Part of a small language model's weights.
Architecture: rotary positions, no biases in attention or MLP, untied embeddings.
Training: a variant of SOAP for these matrices, 362M tokens, 5616 steps.
Each number is 50 + 15 x the weight over its row's rms, rounded and kept within 0 to 99. Layers, rows and columns count from 0. The size before them is the row's rms in percent of the matrix's.

# layer 8 MLP up, 640x160, rms 0.216, rows 191-234, columns 80-159
121:65 54 38 33 76 62 56 34 62 54 74 65 51 43 57 06 32 44 27 29 77 73 48 52 25 53 38 44 30 48 63 53 70 41 50 62 55 32 35 74 20 61 63 43 58 48 46 52 46 35 57 67 72 47 42 60 58 47 50 53 27 43 43 48 37 75 46 56 75 41 66 28 45 35 73 73 57 68 82 51
111:27 69 34 63 63 81 49 47 51 36 39 16 50 52 45 61 54 44 37 49 42 45 52 43 33 51 36 55 69 80 48 70 40 63 56 51 71 39 62 52 54 71 51 55 48 42 52 49 43 57 69 79 23 21 54 22 53 58 30 42 65 69 68 52 48 76 44 54 61 53 55 33 85 55 63 40 42 29 28 28
073:43 57 43 64 53 49 80 54 43 63 63 79 81 42 42 73 60 70 03 51 39 45 53 67 57 43 56 61 51 38 54 59 61 56 36 53 67 58 41 34 34 77 41 46 55 54 52 52 94 70 28 53 45 17 50 18 45 29 55 45 64 40 59 34 65 60 39 58 28 37 67 39 40 53 55 45 33 40 60 64
091:58 50 79 44 50 49 32 49 36 39 56 15 60 69 49 83 63 21 46 08 48 38 29 78 66 52 28 72 35 63 68 47 46 53 72 74 53 40 37 48 37 51 41 47 39 62 57 70 57 26 53 71 50 38 27 36 44 65 68 54 65 51 55 53 50 52 57 65 29 50 44 56 62 54 21 35 44 36 60 42
081:74 40 54 32 44 46 77 50 75 30 70 73 67 59 47 29 38 44 66 58 66 41 53 62 43 44 39 25 49 42 61 41 41 69 69 58 29 50 38 35 66 49 70 59 58 54 62 19 50 67 61 50 64 58 64 10 68 41 56 69 43 45 42 53 44 66 42 66 59 52 55 89 34 46 79 67 32 57 29 50
105:74 44 42 28 79 51 47 30 52 40 45 59 45 51 12 49 28 63 66 52 37 33 76 60 38 58 56 31 50 73 49 70 61 59 56 41 51 70 36 34 41 60 31 51 54 58 34 51 55 34 65 25 64 62 38 28 47 57 69 25 74 57 55 58 46 31 52 64 25 44 54 37 26 49 38 23 62 45 53 49
067:70 67 44 32 33 50 67 49 64 25 49 89 38 56 44 44 77 33 58 48 65 49 40 48 52 21 45 86 52 39 94 63 53 50 53 49 37 80 46 55 60 50 48 41 58 69 45 30 58 51 42 43 55 74 47 45 46 51 63 27 50 51 45 46 73 27 49 56 46 73 54 80 28 33 58 40 57 46 70 70
110:58 34 51 47 45 00 48 75 41 66 49 41 51 36 42 47 63 40 30 43 53 42 68 34 40 63 42 67 53 61 49 57 65 54 48 74 58 48 43 70 44 43 35 60 59 37 60 66 57 38 67 70 47 18 42 83 43 48 56 35 32 77 28 47 52 71 73 18 62 38 30 60 47 39 52 46 55 62 71 31
109:34 52 46 27 52 56 54 37 36 39 34 50 61 34 47 83 50 20 20 64 61 29 56 47 52 31 52 60 60 20 78 26 22 62 41 81 26 42 31 63 77 52 44 37 60 31 33 45 55 80 44 73 61 43 63 65 61 59 36 29 48 65 52 42 74 53 43 39 36 19 53 42 32 69 56 76 66 56 43 65
104:47 45 49 56 54 54 52 55 44 13 32 57 58 40 42 53 68 70 36 77 64 50 49 45 43 15 50 61 48 73 31 48 41 74 25 99 37 42 46 41 54 31 24 69 34 70 39 51 45 40 57 72 31 57 60 38 62 47 70 56 38 27 55 51 52 66 76 51 62 38 50 42 21 73 65 46 69 60 53 39
093:77 63 84 60 50 43 39 17 75 75 66 47 52 57 39 58 51 35 54 49 38 41 38 64 62 55 26 46 75 50 54 38 52 36 35 46 38 56 38 75 42 50 64 42 41 40 68 56 50 54 69 52 42 48 52 72 62 43 64 63 64 28 25 51 71 41 69 17 56 49 57 43 17 56 51 47 77 59 48 43
075:51 45 67 76 42 75 64 38 35 47 66 30 41 66 53 32 49 52 56 36 49 36 60 64 50 42 58 39 56 74 42 51 99 33 29 53 58 48 67 34 46 57 36 71 43 47 32 14 61 28 42 56 22 66 73 39 45 59 53 81 57 48 26 39 56 44 83 41 47 39 53 58 46 46 49 43 72 73 45 49
114:64 59 21 45 33 61 42 43 58 68 62 38 46 58 40 73 49 50 50 39 59 65 36 46 56 33 15 34 36 37 42 27 32 52 22 50 23 67 72 48 72 55 82 73 36 43 45 46 33 57 39 42 49 62 56 48 42 21 52 78 49 79 50 43 69 09 39 57 39 40 47 69 44 60 64 41 33 49 63 64
104:60 51 54 50 59 35 32 33 51 23 39 66 80 59 50 54 46 41 63 55 47 37 53 40 20 48 44 62 56 57 48 55 75 67 57 69 69 37 79 54 27 40 28 54 45 62 51 30 51 54 49 73 24 31 32 37 33 48 72 49 53 50 60 36 37 41 54 58 65 55 18 28 53 44 42 00 58 58 29 61
109:64 57 68 65 54 11 69 65 49 39 81 39 58 35 66 47 45 60 57 39 33 56 59 59 50 49 53 66 40 38 33 59 62 72 44 58 75 60 61 60 74 71 42 51 34 66 57 39 44 52 60 68 27 60 44 48 44 48 60 62 45 17 47 24 42 24 41 67 59 49 68 44 59 54 78 39 21 15 73 10
090:53 43 80 75 65 50 78 76 46 49 54 41 23 28 55 54 37 41 48 49 17 49 54 54 70 41 49 51 39 51 66 76 37 58 43 67 67 42 46 35 41 36 58 53 58 33 52 30 58 49 43 77 42 06 30 62 61 62 32 48 58 85 61 59 20 25 62 53 60 42 41 52 53 63 39 49 64 81 79 61
123:58 49 49 28 38 38 47 55 29 61 42 43 45 39 47 52 55 44 59 65 49 51 30 55 57 43 78 39 48 34 28 81 40 47 23 58 09 63 31 49 73 52 80 82 49 43 76 56 40 41 63 42 34 33 76 66 71 50 40 48 76 83 26 48 37 13 27 52 62 28 74 65 75 40 52 35 46 48 52 51
094:59 69 21 36 32 45 63 69 33 38 22 69 44 42 67 49 35 22 36 60 74 60 55 40 63 36 42 59 30 39 51 40 44 45 42 68 70 53 53 31 66 41 76 27 65 32 13 65 56 26 57 84 42 50 69 58 27 34 44 38 41 50 27 59 41 48 48 28 47 50 49 42 25 61 60 79 56 66 54 42
077:60 52 80 78 77 30 63 71 36 36 75 83 46 42 39 82 55 31 49 56 63 25 56 25 35 50 24 35 69 47 37 42 34 91 41 57 41 16 50 48 35 59 12 65 54 57 40 54 64 66 51 50 62 61 86 70 56 34 70 41 61 36 32 42 59 77 24 49 35 32 43 25 40 73 52 60 40 48 38 46
092:55 65 66 50 57 59 64 38 25 38 70 51 74 55 39 59 56 50 50 72 26 63 27 70 27 49 46 82 44 47 63 53 47 31 33 46 35 51 38 53 55 66 47 53 51 41 38 50 36 56 38 21 52 24 57 66 64 48 52 51 49 55 46 59 35 60 29 26 32 27 67 47 58 48 48 73 22 41 38 63
098:48 52 21 76 45 63 80 57 57 41 51 59 27 50 38 38 67 21 19 45 62 28 27 31 59 79 54 41 54 60 60 42 44 51 24 33 62 67 53 49 67 38 60 47 57 42 45 58 38 52 31 54 60 38 66 46 52 68 68 60 38 43 37 43 65 44 34 69 63 36 46 32 60 57 23 48 54 55 55 59
121:34 56 78 60 56 32 79 29 54 56 56 59 61 37 43 45 31 66 42 58 59 54 72 48 83 60 31 54 40 52 55 65 45 47 62 47 70 56 27 21 59 71 55 52 41 21 42 66 65 56 63 50 64 67 71 54 69 49 50 36 56 83 31 60 64 51 59 46 43 68 27 58 38 53 55 56 65 44 72 31
110:69 45 35 46 32 51 35 67 74 34 57 55 41 56 68 72 46 61 49 62 77 59 45 37 74 52 48 35 65 51 58 37 07 68 52 44 64 45 58 42 54 74 54 27 32 25 12 34 57 78 43 26 26 62 45 74 59 45 29 29 83 58 50 39 49 29 39 60 78 37 51 51 71 66 63 48 26 61 27 25
086:45 38 65 49 58 54 22 77 67 23 55 21 49 51 62 52 55 35 84 51 58 43 57 24 34 73 57 53 43 40 40 45 39 40 54 61 56 54 35 41 57 39 58 71 35 62 72 35 67 34 49 50 32 44 32 68 24 18 52 44 48 46 31 42 61 23 53 85 26 12 40 54 38 35 80 72 51 63 61 69
083:55 09 57 38 37 37 28 69 39 45 48 33 57 46 36 51 41 71 46 62 41 67 57 72 67 68 36 17 35 31 38 68 70 45 42 37 39 32 53 39 48 64 44 25 44 46 67 68 71 81 24 60 51 58 53 41 25 42 55 54 59 85 59 48 36 31 45 84 48 52 62 75 45 61 50 74 45 61 48 15
105:46 52 59 74 69 49 80 65 39 35 73 46 45 50 30 31 60 61 19 46 55 74 51 59 59 39 37 56 48 40 82 28 43 43 57 57 52 56 69 47 43 67 55 44 22 56 51 77 43 40 74 63 36 42 56 48 48 24 46 45 50 43 35 53 41 29 43 58 36 55 62 64 48 47 43 54 51 30 78 66
109:40 38 48 61 36 11 89 51 62 37 35 40 49 46 36 25 45 43 27 41 67 53 62 52 37 46 52 46 31 56 20 46 45 66 75 44 60 49 48 58 50 39 45 56 46 26 41 47 49 90 25 69 41 38 44 07 60 61 48 49 26 55 39 41 79 55 58 36 62 26 69 60 37 63 66 46 57 28 27 27
110:59 38 33 56 51 58 56 53 82 64 52 42 54 76 45 60 71 53 55 56 67 59 67 21 46 68 47 73 33 74 34 43 54 33 47 52 14 50 54 50 59 61 65 59 36 60 88 58 32 64 61 64 51 40 49 35 52 66 65 51 45 58 58 44 80 42 62 47 42 50 53 59 40 21 43 45 55 19 51 46
098:34 47 70 22 52 41 47 54 73 75 39 31 60 50 53 64 55 43 37 44 99 35 64 37 48 57 57 47 48 31 48 60 61 25 67 54 61 47 25 27 79 32 42 15 54 65 62 38 58 59 45 59 65 47 65 38 49 50 42 49 26 70 45 41 58 51 23 48 41 72 52 35 62 69 65 61 52 31 43 54
096:72 64 61 54 45 47 60 51 68 34 42 60 53 60 54 51 64 30 38 45 45 43 33 77 45 56 58 56 49 17 45 42 58 29 64 49 40 51 49 57 64 26 54 54 58 74 51 51 63 61 26 24 68 47 55 44 74 70 47 29 48 53 43 42 35 55 22 50 61 64 63 48 14 62 49 14 46 42 65 34
094:48 33 33 42 45 56 31 50 35 19 83 42 57 34 21 56 37 70 52 68 46 84 33 36 47 46 22 59 56 47 40 36 47 42 71 44 16 51 47 40 72 38 54 38 33 51 51 48 32 64 30 38 31 50 69 40 64 58 40 39 50 52 48 73 69 40 58 66 56 51 26 55 61 30 57 41 52 73 61 46
090:70 37 34 71 60 68 55 40 17 30 68 41 49 49 50 76 27 46 51 81 34 63 31 44 73 50 55 66 64 29 19 46 29 58 59 55 62 56 54 41 58 58 54 43 57 25 64 41 39 53 47 43 43 31 49 14 59 62 40 51 79 44 63 40 23 55 38 54 50 38 62 35 43 53 64 42 63 56 63 67
096:36 45 45 54 36 63 79 50 43 28 71 17 49 57 70 51 42 61 51 50 69 26 36 38 53 53 52 49 37 69 80 31 52 47 52 40 49 79 68 38 61 61 63 49 37 70 56 55 72 94 57 68 37 40 44 63 48 80 45 37 42 28 91 25 43 47 69 53 43 36 56 56 40 44 54 54 88 46 56 76
077:75 30 43 62 52 48 25 37 54 65 56 60 25 57 46 88 65 56 43 68 47 22 57 49 49 62 69 36 52 67 34 41 32 78 65 72 58 41 33 61 13 51 57 45 27 43 30 46 43 33 55 74 42 31 29 59 42 57 67 38 41 46 44 57 33 21 32 59 60 40 43 49 76 38 56 29 47 54 49 21
117:56 43 19 60 63 44 54 91 49 46 84 43 55 58 26 36 47 50 35 59 57 40 58 58 72 37 26 39 48 60 54 52 66 48 77 79 58 53 45 28 29 69 58 68 62 57 36 49 80 34 75 58 43 66 50 60 47 66 72 40 46 33 67 53 24 57 76 62 50 66 42 67 50 44 37 45 60 41 24 51
117:52 53 49 22 75 61 65 58 60 36 46 54 61 46 26 43 37 38 47 46 33 63 53 56 42 37 55 38 65 82 75 61 64 66 38 59 64 75 66 33 35 63 43 30 28 32 53 53 41 43 47 39 48 34 64 30 64 71 63 68 59 40 22 57 56 29 48 41 20 81 41 56 51 41 47 37 70 59 63 11
117:48 45 56 25 40 60 75 37 38 47 66 57 61 49 62 39 35 59 64 51 48 54 61 51 41 31 68 41 49 29 68 55 58 35 69 49 59 99 58 41 70 33 47 42 54 29 64 52 48 59 73 56 78 18 50 46 72 59 28 44 32 29 48 37 74 53 69 76 53 34 42 63 75 71 49 66 65 36 41 14
104:30 57 30 43 53 50 65 68 32 40 49 23 19 59 71 21 38 50 45 54 65 66 55 58 66 16 47 58 39 45 40 35 51 16 60 34 51 36 54 66 35 74 40 37 58 37 49 52 61 50 58 65 58 44 43 71 57 65 39 56 47 61 60 68 64 39 59 55 74 41 51 57 55 57 77 97 51 46 66 67
120:64 43 58 36 47 35 74 34 53 57 52 61 59 33 18 37 52 76 45 69 29 51 71 42 49 50 60 57 27 40 48 28 53 27 20 86 43 44 34 36 59 66 47 51 69 48 69 39 28 57 51 33 49 62 31 51 49 55 52 29 18 49 54 36 52 76 72 51 64 45 38 48 65 66 54 69 57 48 36 35
086:53 38 27 38 68 58 49 87 33 42 55 25 77 48 34 53 62 53 58 60 62 47 36 54 34 53 56 36 42 47 49 42 60 45 57 54 33 29 37 50 25 42 49 06 62 68 50 32 32 66 59 67 40 46 52 40 60 58 33 73 58 61 62 22 23 52 43 75 39 59 61 73 58 37 41 45 53 31 61 53
109:21 52 17 38 46 57 37 24 53 45 66 55 58 36 44 60 53 66 43 51 56 57 71 24 32 48 49 37 70 47 50 47 73 73 78 73 23 47 39 64 41 71 35 62 36 41 33 59 71 59 58 24 48 28 38 57 52 30 62 75 31 52 39 48 59 38 33 40 29 47 60 64 47 64 40 52 38 40 47 27
102:55 37 80 79 56 49 53 35 67 63 79 57 45 55 39 83 47 64 57 67 40 60 48 57 39 31 37 58 54 63 48 51 39 45 58 43 46 61 54 37 10 36 42 66 15 43 56 38 65 55 40 48 38 40 78 61 77 17 57 49 63 37 44 53 36 34 36 25 54 40 48 55 30 28 42 51 40 63 64 47
086:47 48 28 44 56 43 54 60 44 42 53 36 21 43 56 30 39 67 27 26 62 51 40 54 48 37 53 41 59 49 36 55 38 40 07 63 43 74 42 42 49 61 51 46 52 51 39 46 66 45 24 61 42 72 44 65 58 57 33 63 58 48 61 29 30 28 65 37 79 43 38 49 82 75 84 35 67 50 51 64
089:59 57 61 57 50 65 42 68 76 63 68 47 47 61 67 43 57 33 67 30 57 56 39 78 68 45 38 49 60 64 42 39 50 47 36 39 55 78 58 46 43 42 42 43 44 67 43 52 47 49 81 85 44 51 61 66 52 60 59 37 31 61 60 52 73 52 59 44 50 44 24 69 36 46 41 46 55 55 32 49
# layer 8 MLP down (transposed), 640x160, rms 0.206, rows 191-234, columns 80-159
117:34 67 60 47 33 40 41 31 45 85 35 49 53 52 39 49 44 43 47 34 29 43 77 60 64 77 42 38 45 69 20 18 60 26 49 72 80 39 49 43 48 35 50 31 45 72 51 39 43 44 29 40 45 47 78 48 21 55 46 67 43 36 76 67 40 63 37 45 27 55 61 58 41 20 62 58 47 55 65 48
123:50 41 38 31 60 49 46 58 59 25 46 61 64 37 88 53 64 39 73 68 29 42 61 27 50 68 59 38 45 77 46 58 61 52 47 29 56 45 29 55 76 51 39 54 68 30 19 49 36 62 65 53 52 50 79 56 33 55 49 34 64 46 37 19 32 73 72 35 45 55 57 28 57 78 35 66 23 41 22 24
077:52 51 24 65 54 45 48 56 63 42 24 37 40 63 46 27 30 32 63 47 49 30 80 19 52 55 59 42 38 42 43 45 34 88 47 43 46 74 73 27 56 68 40 29 42 23 72 38 31 42 41 77 62 43 45 52 60 68 44 59 53 64 70 61 49 44 60 61 80 65 63 58 47 66 69 43 48 76 62 43
102:61 56 31 57 43 52 71 71 69 56 48 55 28 45 49 70 28 80 26 78 56 61 18 09 31 55 52 47 55 32 22 37 63 60 64 39 64 49 21 56 53 55 47 66 55 52 52 58 66 53 52 32 50 57 53 48 47 19 58 41 43 50 35 57 27 47 54 73 41 77 37 46 33 47 62 56 79 60 40 55
088:39 44 56 60 34 72 31 47 37 72 68 13 45 27 37 43 23 65 51 23 47 47 39 64 46 55 47 52 58 39 63 50 32 15 51 38 60 57 47 66 29 59 41 69 28 55 32 79 59 63 51 41 49 33 24 64 62 83 46 47 61 49 44 39 82 42 39 61 27 44 42 31 87 52 49 45 68 55 64 71
119:31 26 48 45 61 84 61 54 56 42 60 70 43 56 63 30 42 67 51 16 74 79 46 50 30 54 86 31 61 53 68 66 52 37 48 35 79 43 46 26 75 60 25 40 39 70 43 21 31 54 56 50 30 68 25 51 42 66 51 42 51 53 24 28 47 68 57 37 52 53 50 72 41 62 37 55 67 50 67 56
070:70 69 39 51 49 68 46 66 45 33 68 51 24 55 65 52 35 65 50 45 60 67 15 66 46 56 59 61 59 40 47 17 45 50 19 69 48 52 43 27 46 43 63 59 62 48 45 55 46 20 18 30 52 59 24 46 30 28 46 66 43 40 55 30 31 50 45 45 48 58 17 51 41 78 41 46 61 18 46 31
101:63 59 42 64 41 88 42 58 66 20 47 41 19 71 61 29 49 39 95 65 69 57 41 66 60 51 68 53 63 41 54 48 20 35 66 50 54 56 70 19 45 40 65 51 57 58 48 51 54 47 21 57 63 86 25 12 41 58 32 53 38 27 54 50 47 33 64 45 38 51 52 41 45 72 39 75 35 22 42 83
116:47 40 42 20 34 40 51 20 85 66 55 22 57 33 52 66 65 78 37 39 63 65 69 59 47 32 48 69 46 41 38 56 39 45 57 49 45 46 32 51 52 34 48 30 49 57 27 53 60 46 43 38 75 31 45 44 55 59 66 50 47 59 64 43 63 44 44 16 75 55 53 44 24 59 43 38 77 46 67 58
117:68 27 54 73 25 45 49 83 50 24 40 47 69 76 46 56 55 63 79 33 40 29 30 42 44 39 49 45 68 51 47 63 34 31 58 57 61 77 51 53 42 40 54 18 61 51 64 27 69 64 65 75 65 22 53 68 38 49 50 26 43 61 51 54 35 77 68 52 36 45 39 68 43 58 67 50 67 67 44 59
092:37 35 37 29 35 29 43 73 31 61 46 74 43 32 57 49 50 52 56 43 70 45 51 33 37 22 41 51 15 47 59 60 61 65 63 45 74 53 45 47 68 55 34 73 59 61 33 54 59 52 19 37 52 57 51 32 36 46 26 21 28 67 26 46 38 41 27 80 54 50 58 64 74 44 51 53 24 36 53 65
074:34 46 35 77 70 62 61 25 54 47 56 47 35 58 44 78 26 44 85 51 63 46 45 52 62 83 46 47 39 57 31 26 42 37 39 71 38 72 24 74 76 48 64 36 33 53 84 52 42 55 75 37 55 57 39 63 57 50 40 50 55 63 45 41 31 48 55 49 62 32 46 55 61 44 73 54 55 45 37 38
105:18 34 37 56 75 56 65 75 31 31 44 37 55 38 52 22 43 55 65 45 44 52 47 56 42 48 61 68 73 69 54 66 66 49 73 44 85 44 28 49 31 37 40 19 62 67 60 46 61 45 65 66 55 42 65 44 70 48 66 29 35 28 31 73 42 99 65 22 81 78 53 37 52 44 56 61 81 32 53 37
108:84 30 87 47 71 71 75 54 19 47 38 58 57 53 61 40 44 38 45 52 70 68 24 48 49 67 36 64 30 55 61 37 48 45 31 58 39 63 58 51 53 23 63 23 32 51 54 55 46 68 60 31 37 29 48 21 67 60 38 57 27 62 49 42 39 47 33 75 79 52 52 48 52 48 59 28 45 54 45 40
107:60 81 66 72 57 62 41 71 53 64 46 26 73 65 55 61 50 48 42 83 55 66 46 52 44 21 42 67 25 57 48 27 64 58 53 00 60 35 58 61 57 27 22 34 37 68 52 43 56 29 67 63 47 13 33 65 59 86 26 45 61 78 27 56 48 35 47 25 55 19 66 55 38 61 50 40 80 46 53 77
087:28 62 48 77 51 53 16 56 63 59 48 81 57 41 69 43 70 48 42 54 79 44 58 07 68 49 57 68 58 57 48 38 43 54 30 48 35 66 43 66 60 69 75 50 67 60 74 53 74 61 39 34 53 62 49 53 37 30 53 59 40 47 49 34 69 52 60 50 32 49 52 42 39 64 57 48 40 69 46 61
119:52 56 23 60 46 41 52 31 99 50 63 35 46 44 31 51 34 60 50 27 38 31 71 64 38 48 58 64 55 60 40 21 73 59 52 65 71 29 32 67 29 54 50 30 55 68 25 40 46 63 31 71 60 40 27 42 53 53 42 52 30 41 65 65 70 48 71 39 35 50 61 15 32 58 50 30 53 39 26 35
097:67 53 64 69 42 77 18 24 48 50 48 68 62 54 74 55 68 35 49 62 28 67 66 31 58 58 47 71 56 41 64 44 52 54 24 49 22 79 45 61 60 66 67 46 61 80 22 33 43 58 29 57 70 50 38 50 40 52 47 69 35 31 41 42 60 31 51 68 71 69 74 37 49 51 44 63 57 46 38 53
079:39 17 60 37 50 30 37 55 45 38 71 75 52 67 56 53 53 58 70 76 25 87 27 60 50 85 55 41 50 52 56 52 62 72 41 45 35 58 62 57 49 61 40 22 46 66 40 50 49 44 43 52 24 72 56 35 52 41 59 65 56 66 60 62 63 33 36 59 42 52 63 60 43 63 70 43 62 55 32 53
097:52 50 53 49 49 35 49 56 33 18 39 30 52 38 57 69 65 59 48 56 47 56 57 56 30 56 54 52 35 27 34 36 52 41 37 54 68 72 33 63 39 39 27 34 39 62 54 38 62 34 59 33 44 53 70 49 45 59 52 64 47 49 67 42 52 39 50 55 63 56 50 62 76 31 55 39 76 84 71 32
094:42 58 57 46 51 39 00 41 35 42 68 34 53 36 70 36 60 66 67 39 41 70 77 73 46 35 53 61 57 62 45 42 55 65 66 52 33 46 53 39 45 31 47 52 22 56 49 55 75 33 44 65 51 53 48 67 62 42 32 66 46 73 27 39 35 40 50 44 32 53 30 74 49 60 70 57 51 27 39 46
112:46 57 46 39 46 57 74 38 29 44 60 52 44 59 69 43 55 81 36 60 40 63 39 65 59 74 29 51 49 55 67 52 22 55 34 41 29 44 52 54 62 47 64 39 43 62 60 44 51 66 43 49 47 44 24 42 68 32 33 76 22 52 47 36 53 49 44 75 80 46 57 72 56 65 34 16 54 70 39 50
111:44 40 42 80 60 66 53 59 47 56 56 44 45 56 47 55 37 52 42 61 43 42 48 48 42 10 77 30 53 38 52 34 41 44 44 59 54 56 52 70 56 39 58 43 38 45 58 40 53 67 19 23 60 64 30 51 63 41 38 50 54 49 65 46 12 65 58 22 26 41 62 60 20 61 85 45 70 30 41 53
088:58 39 64 37 20 26 63 19 49 69 50 48 32 92 37 33 51 52 24 54 26 45 56 62 65 41 42 34 54 61 30 37 51 42 67 52 41 43 35 39 38 76 54 57 54 64 47 36 40 60 58 44 45 39 57 25 64 53 46 54 43 54 78 32 44 63 30 52 35 47 58 55 28 25 27 20 54 42 24 50
084:45 56 47 46 37 82 54 41 40 63 80 68 54 36 42 38 29 45 57 11 26 43 29 45 18 56 65 48 21 54 27 60 62 55 60 16 55 60 54 44 58 65 42 55 57 56 97 46 62 55 58 48 48 33 52 83 49 48 49 50 60 42 42 34 51 35 61 45 93 76 44 36 41 52 53 42 53 78 54 49
104:48 61 52 35 20 51 38 74 50 57 11 25 40 28 62 56 53 58 99 44 46 35 40 34 63 57 48 51 39 38 43 64 51 65 35 40 52 43 42 35 57 60 75 58 42 59 40 37 63 42 40 52 59 53 60 51 49 65 50 51 68 55 71 23 59 47 60 58 74 63 46 42 16 48 58 48 45 62 23 25
110:60 48 65 43 32 60 56 43 20 45 47 64 47 49 47 25 56 40 88 43 34 64 21 65 65 08 48 22 65 26 37 56 74 48 56 63 32 61 70 49 40 37 37 60 43 45 63 42 61 21 70 69 70 67 35 66 53 43 67 71 43 59 30 43 35 59 67 59 27 45 38 50 48 40 60 55 66 61 38 38
116:34 28 66 71 23 45 44 45 54 40 61 41 32 52 39 52 49 50 08 56 40 45 37 60 40 55 49 48 86 54 81 23 37 69 35 37 37 50 52 49 70 55 31 49 43 64 19 33 47 36 65 60 26 39 34 46 56 60 67 58 55 49 63 54 37 50 14 46 44 43 17 38 45 67 50 45 38 70 46 40
089:55 29 38 69 36 44 22 52 46 12 59 65 49 49 61 39 44 55 85 79 16 67 45 59 40 35 57 44 52 79 39 59 35 76 34 17 39 50 50 55 46 52 55 85 55 53 63 63 57 54 41 43 76 51 56 40 64 89 42 39 45 49 47 56 40 37 57 69 66 43 42 62 85 32 54 61 57 69 67 26
099:38 39 41 72 57 55 41 51 85 56 59 32 44 40 38 63 53 70 55 42 72 52 36 54 46 35 44 43 59 47 21 52 35 74 48 56 57 39 22 35 63 68 46 77 65 33 69 61 52 49 23 68 25 40 40 87 63 52 52 41 74 67 63 31 30 66 32 58 51 24 36 43 56 47 58 87 69 33 75 50
092:34 76 31 60 59 56 77 39 65 60 29 56 60 57 56 37 39 34 53 40 56 46 55 59 69 61 76 44 39 43 64 80 37 55 31 62 81 59 51 58 45 64 59 73 35 44 46 37 56 38 50 71 40 39 31 43 38 62 31 60 26 46 33 40 31 56 34 54 52 52 54 47 42 52 52 60 60 28 52 38
090:41 56 75 50 47 40 44 60 57 79 77 37 46 64 48 25 56 46 62 47 79 46 48 58 53 43 48 08 74 48 34 53 50 58 58 65 32 45 34 39 71 48 49 35 30 53 52 60 34 55 66 59 59 33 54 68 53 45 45 50 38 52 36 44 73 53 42 45 52 77 64 11 37 34 46 37 52 38 37 33
101:39 49 51 57 49 43 47 53 54 46 53 75 43 53 35 32 51 71 30 54 55 52 16 58 56 39 15 55 32 16 45 60 36 42 50 42 27 66 37 67 62 61 51 16 48 43 40 48 49 42 31 47 36 59 45 76 71 65 41 54 52 80 26 89 55 49 57 43 52 34 37 44 57 63 29 64 41 60 24 74
079:20 69 66 57 49 18 53 52 22 27 35 28 55 55 48 59 34 19 66 26 64 36 77 53 17 60 41 35 41 37 61 63 78 61 48 49 70 57 42 44 49 74 50 60 26 25 62 26 57 71 41 38 30 43 69 36 45 45 53 42 60 53 47 45 40 49 32 55 46 36 80 48 40 59 62 50 16 49 28 79
111:66 57 60 39 60 64 40 33 38 30 39 45 41 58 45 60 36 65 48 37 82 59 65 39 71 33 35 40 62 47 44 50 30 38 60 33 68 24 47 36 52 52 54 54 33 45 68 67 49 75 20 46 40 48 33 48 40 66 37 31 42 50 61 68 67 40 46 35 75 47 61 37 71 33 56 49 42 74 07 64
100:65 61 59 64 29 29 47 41 38 58 39 55 49 50 50 49 50 50 43 57 65 50 55 60 63 58 62 51 32 29 26 28 21 28 48 47 72 45 44 76 82 33 76 61 54 68 54 30 51 69 49 69 61 55 57 61 55 38 36 52 42 48 76 62 38 61 53 37 67 38 66 45 47 24 39 61 66 69 19 84
104:39 66 59 68 46 39 24 65 36 53 62 48 43 37 60 55 85 54 39 48 54 29 20 38 43 50 22 41 53 63 37 39 38 64 33 50 36 19 46 74 31 77 35 73 55 77 43 65 47 35 74 69 42 75 64 44 07 47 72 25 64 40 47 44 36 63 20 41 67 58 74 51 30 53 54 60 39 69 68 64
096:64 45 61 52 14 57 47 27 73 64 58 79 82 39 42 58 53 61 52 44 36 14 28 45 39 59 54 47 49 36 57 75 47 66 42 51 33 69 46 44 52 27 48 63 37 64 47 32 38 50 56 40 31 66 65 25 40 65 48 49 49 50 52 32 34 53 53 53 34 63 49 43 52 48 23 19 58 83 26 36
124:35 40 46 73 45 00 43 54 58 35 35 71 61 61 32 41 36 59 44 71 65 49 85 33 57 63 69 55 25 44 58 41 54 44 31 61 50 56 38 64 64 56 59 46 58 31 57 42 49 49 61 59 57 36 21 39 56 35 31 50 21 29 52 38 23 78 74 43 48 43 51 59 74 50 28 64 41 29 22 60
088:45 53 91 57 69 55 70 22 64 61 64 44 35 54 65 46 21 29 39 47 67 65 73 60 51 53 54 26 30 61 63 51 58 46 38 39 61 61 35 36 65 34 57 38 57 27 65 60 63 39 38 46 75 66 25 36 53 52 59 62 45 81 61 37 54 49 68 70 52 43 51 21 64 50 37 42 71 50 34 51
100:89 44 42 74 50 50 57 66 70 63 43 58 37 42 60 55 52 74 17 38 66 39 50 44 61 52 59 63 52 52 47 48 25 27 35 27 53 52 66 66 61 32 50 31 47 36 39 75 43 58 39 89 73 71 38 50 49 55 45 48 51 48 71 45 30 44 44 55 68 52 31 41 38 41 46 29 56 43 38 89
095:59 59 39 35 48 40 36 42 47 40 34 45 59 65 74 48 35 43 43 20 60 31 37 61 58 63 49 23 47 22 56 59 80 69 50 60 80 59 40 49 66 65 37 25 88 52 45 41 61 55 38 66 66 55 28 27 35 75 53 51 30 62 54 61 64 67 34 70 28 54 43 45 73 57 61 47 42 53 50 40
087:69 67 58 44 44 36 68 77 59 54 10 46 59 38 68 99 42 25 73 52 60 31 58 80 57 26 38 71 43 40 44 45 53 73 36 65 47 31 62 45 51 42 34 62 41 60 62 67 47 48 38 55 66 28 72 35 78 37 73 62 71 70 39 46 61 42 42 69 56 65 72 72 19 46 60 81 38 51 40 25
089:34 64 30 52 61 50 40 44 33 31 47 57 63 49 57 57 38 61 19 59 71 38 54 17 56 56 51 42 32 53 39 58 42 65 36 53 27 47 54 58 45 50 45 57 67 53 64 50 56 71 47 42 30 59 57 38 70 35 53 83 65 46 96 69 59 70 46 47 52 64 57 48 42 30 72 76 42 33 33 43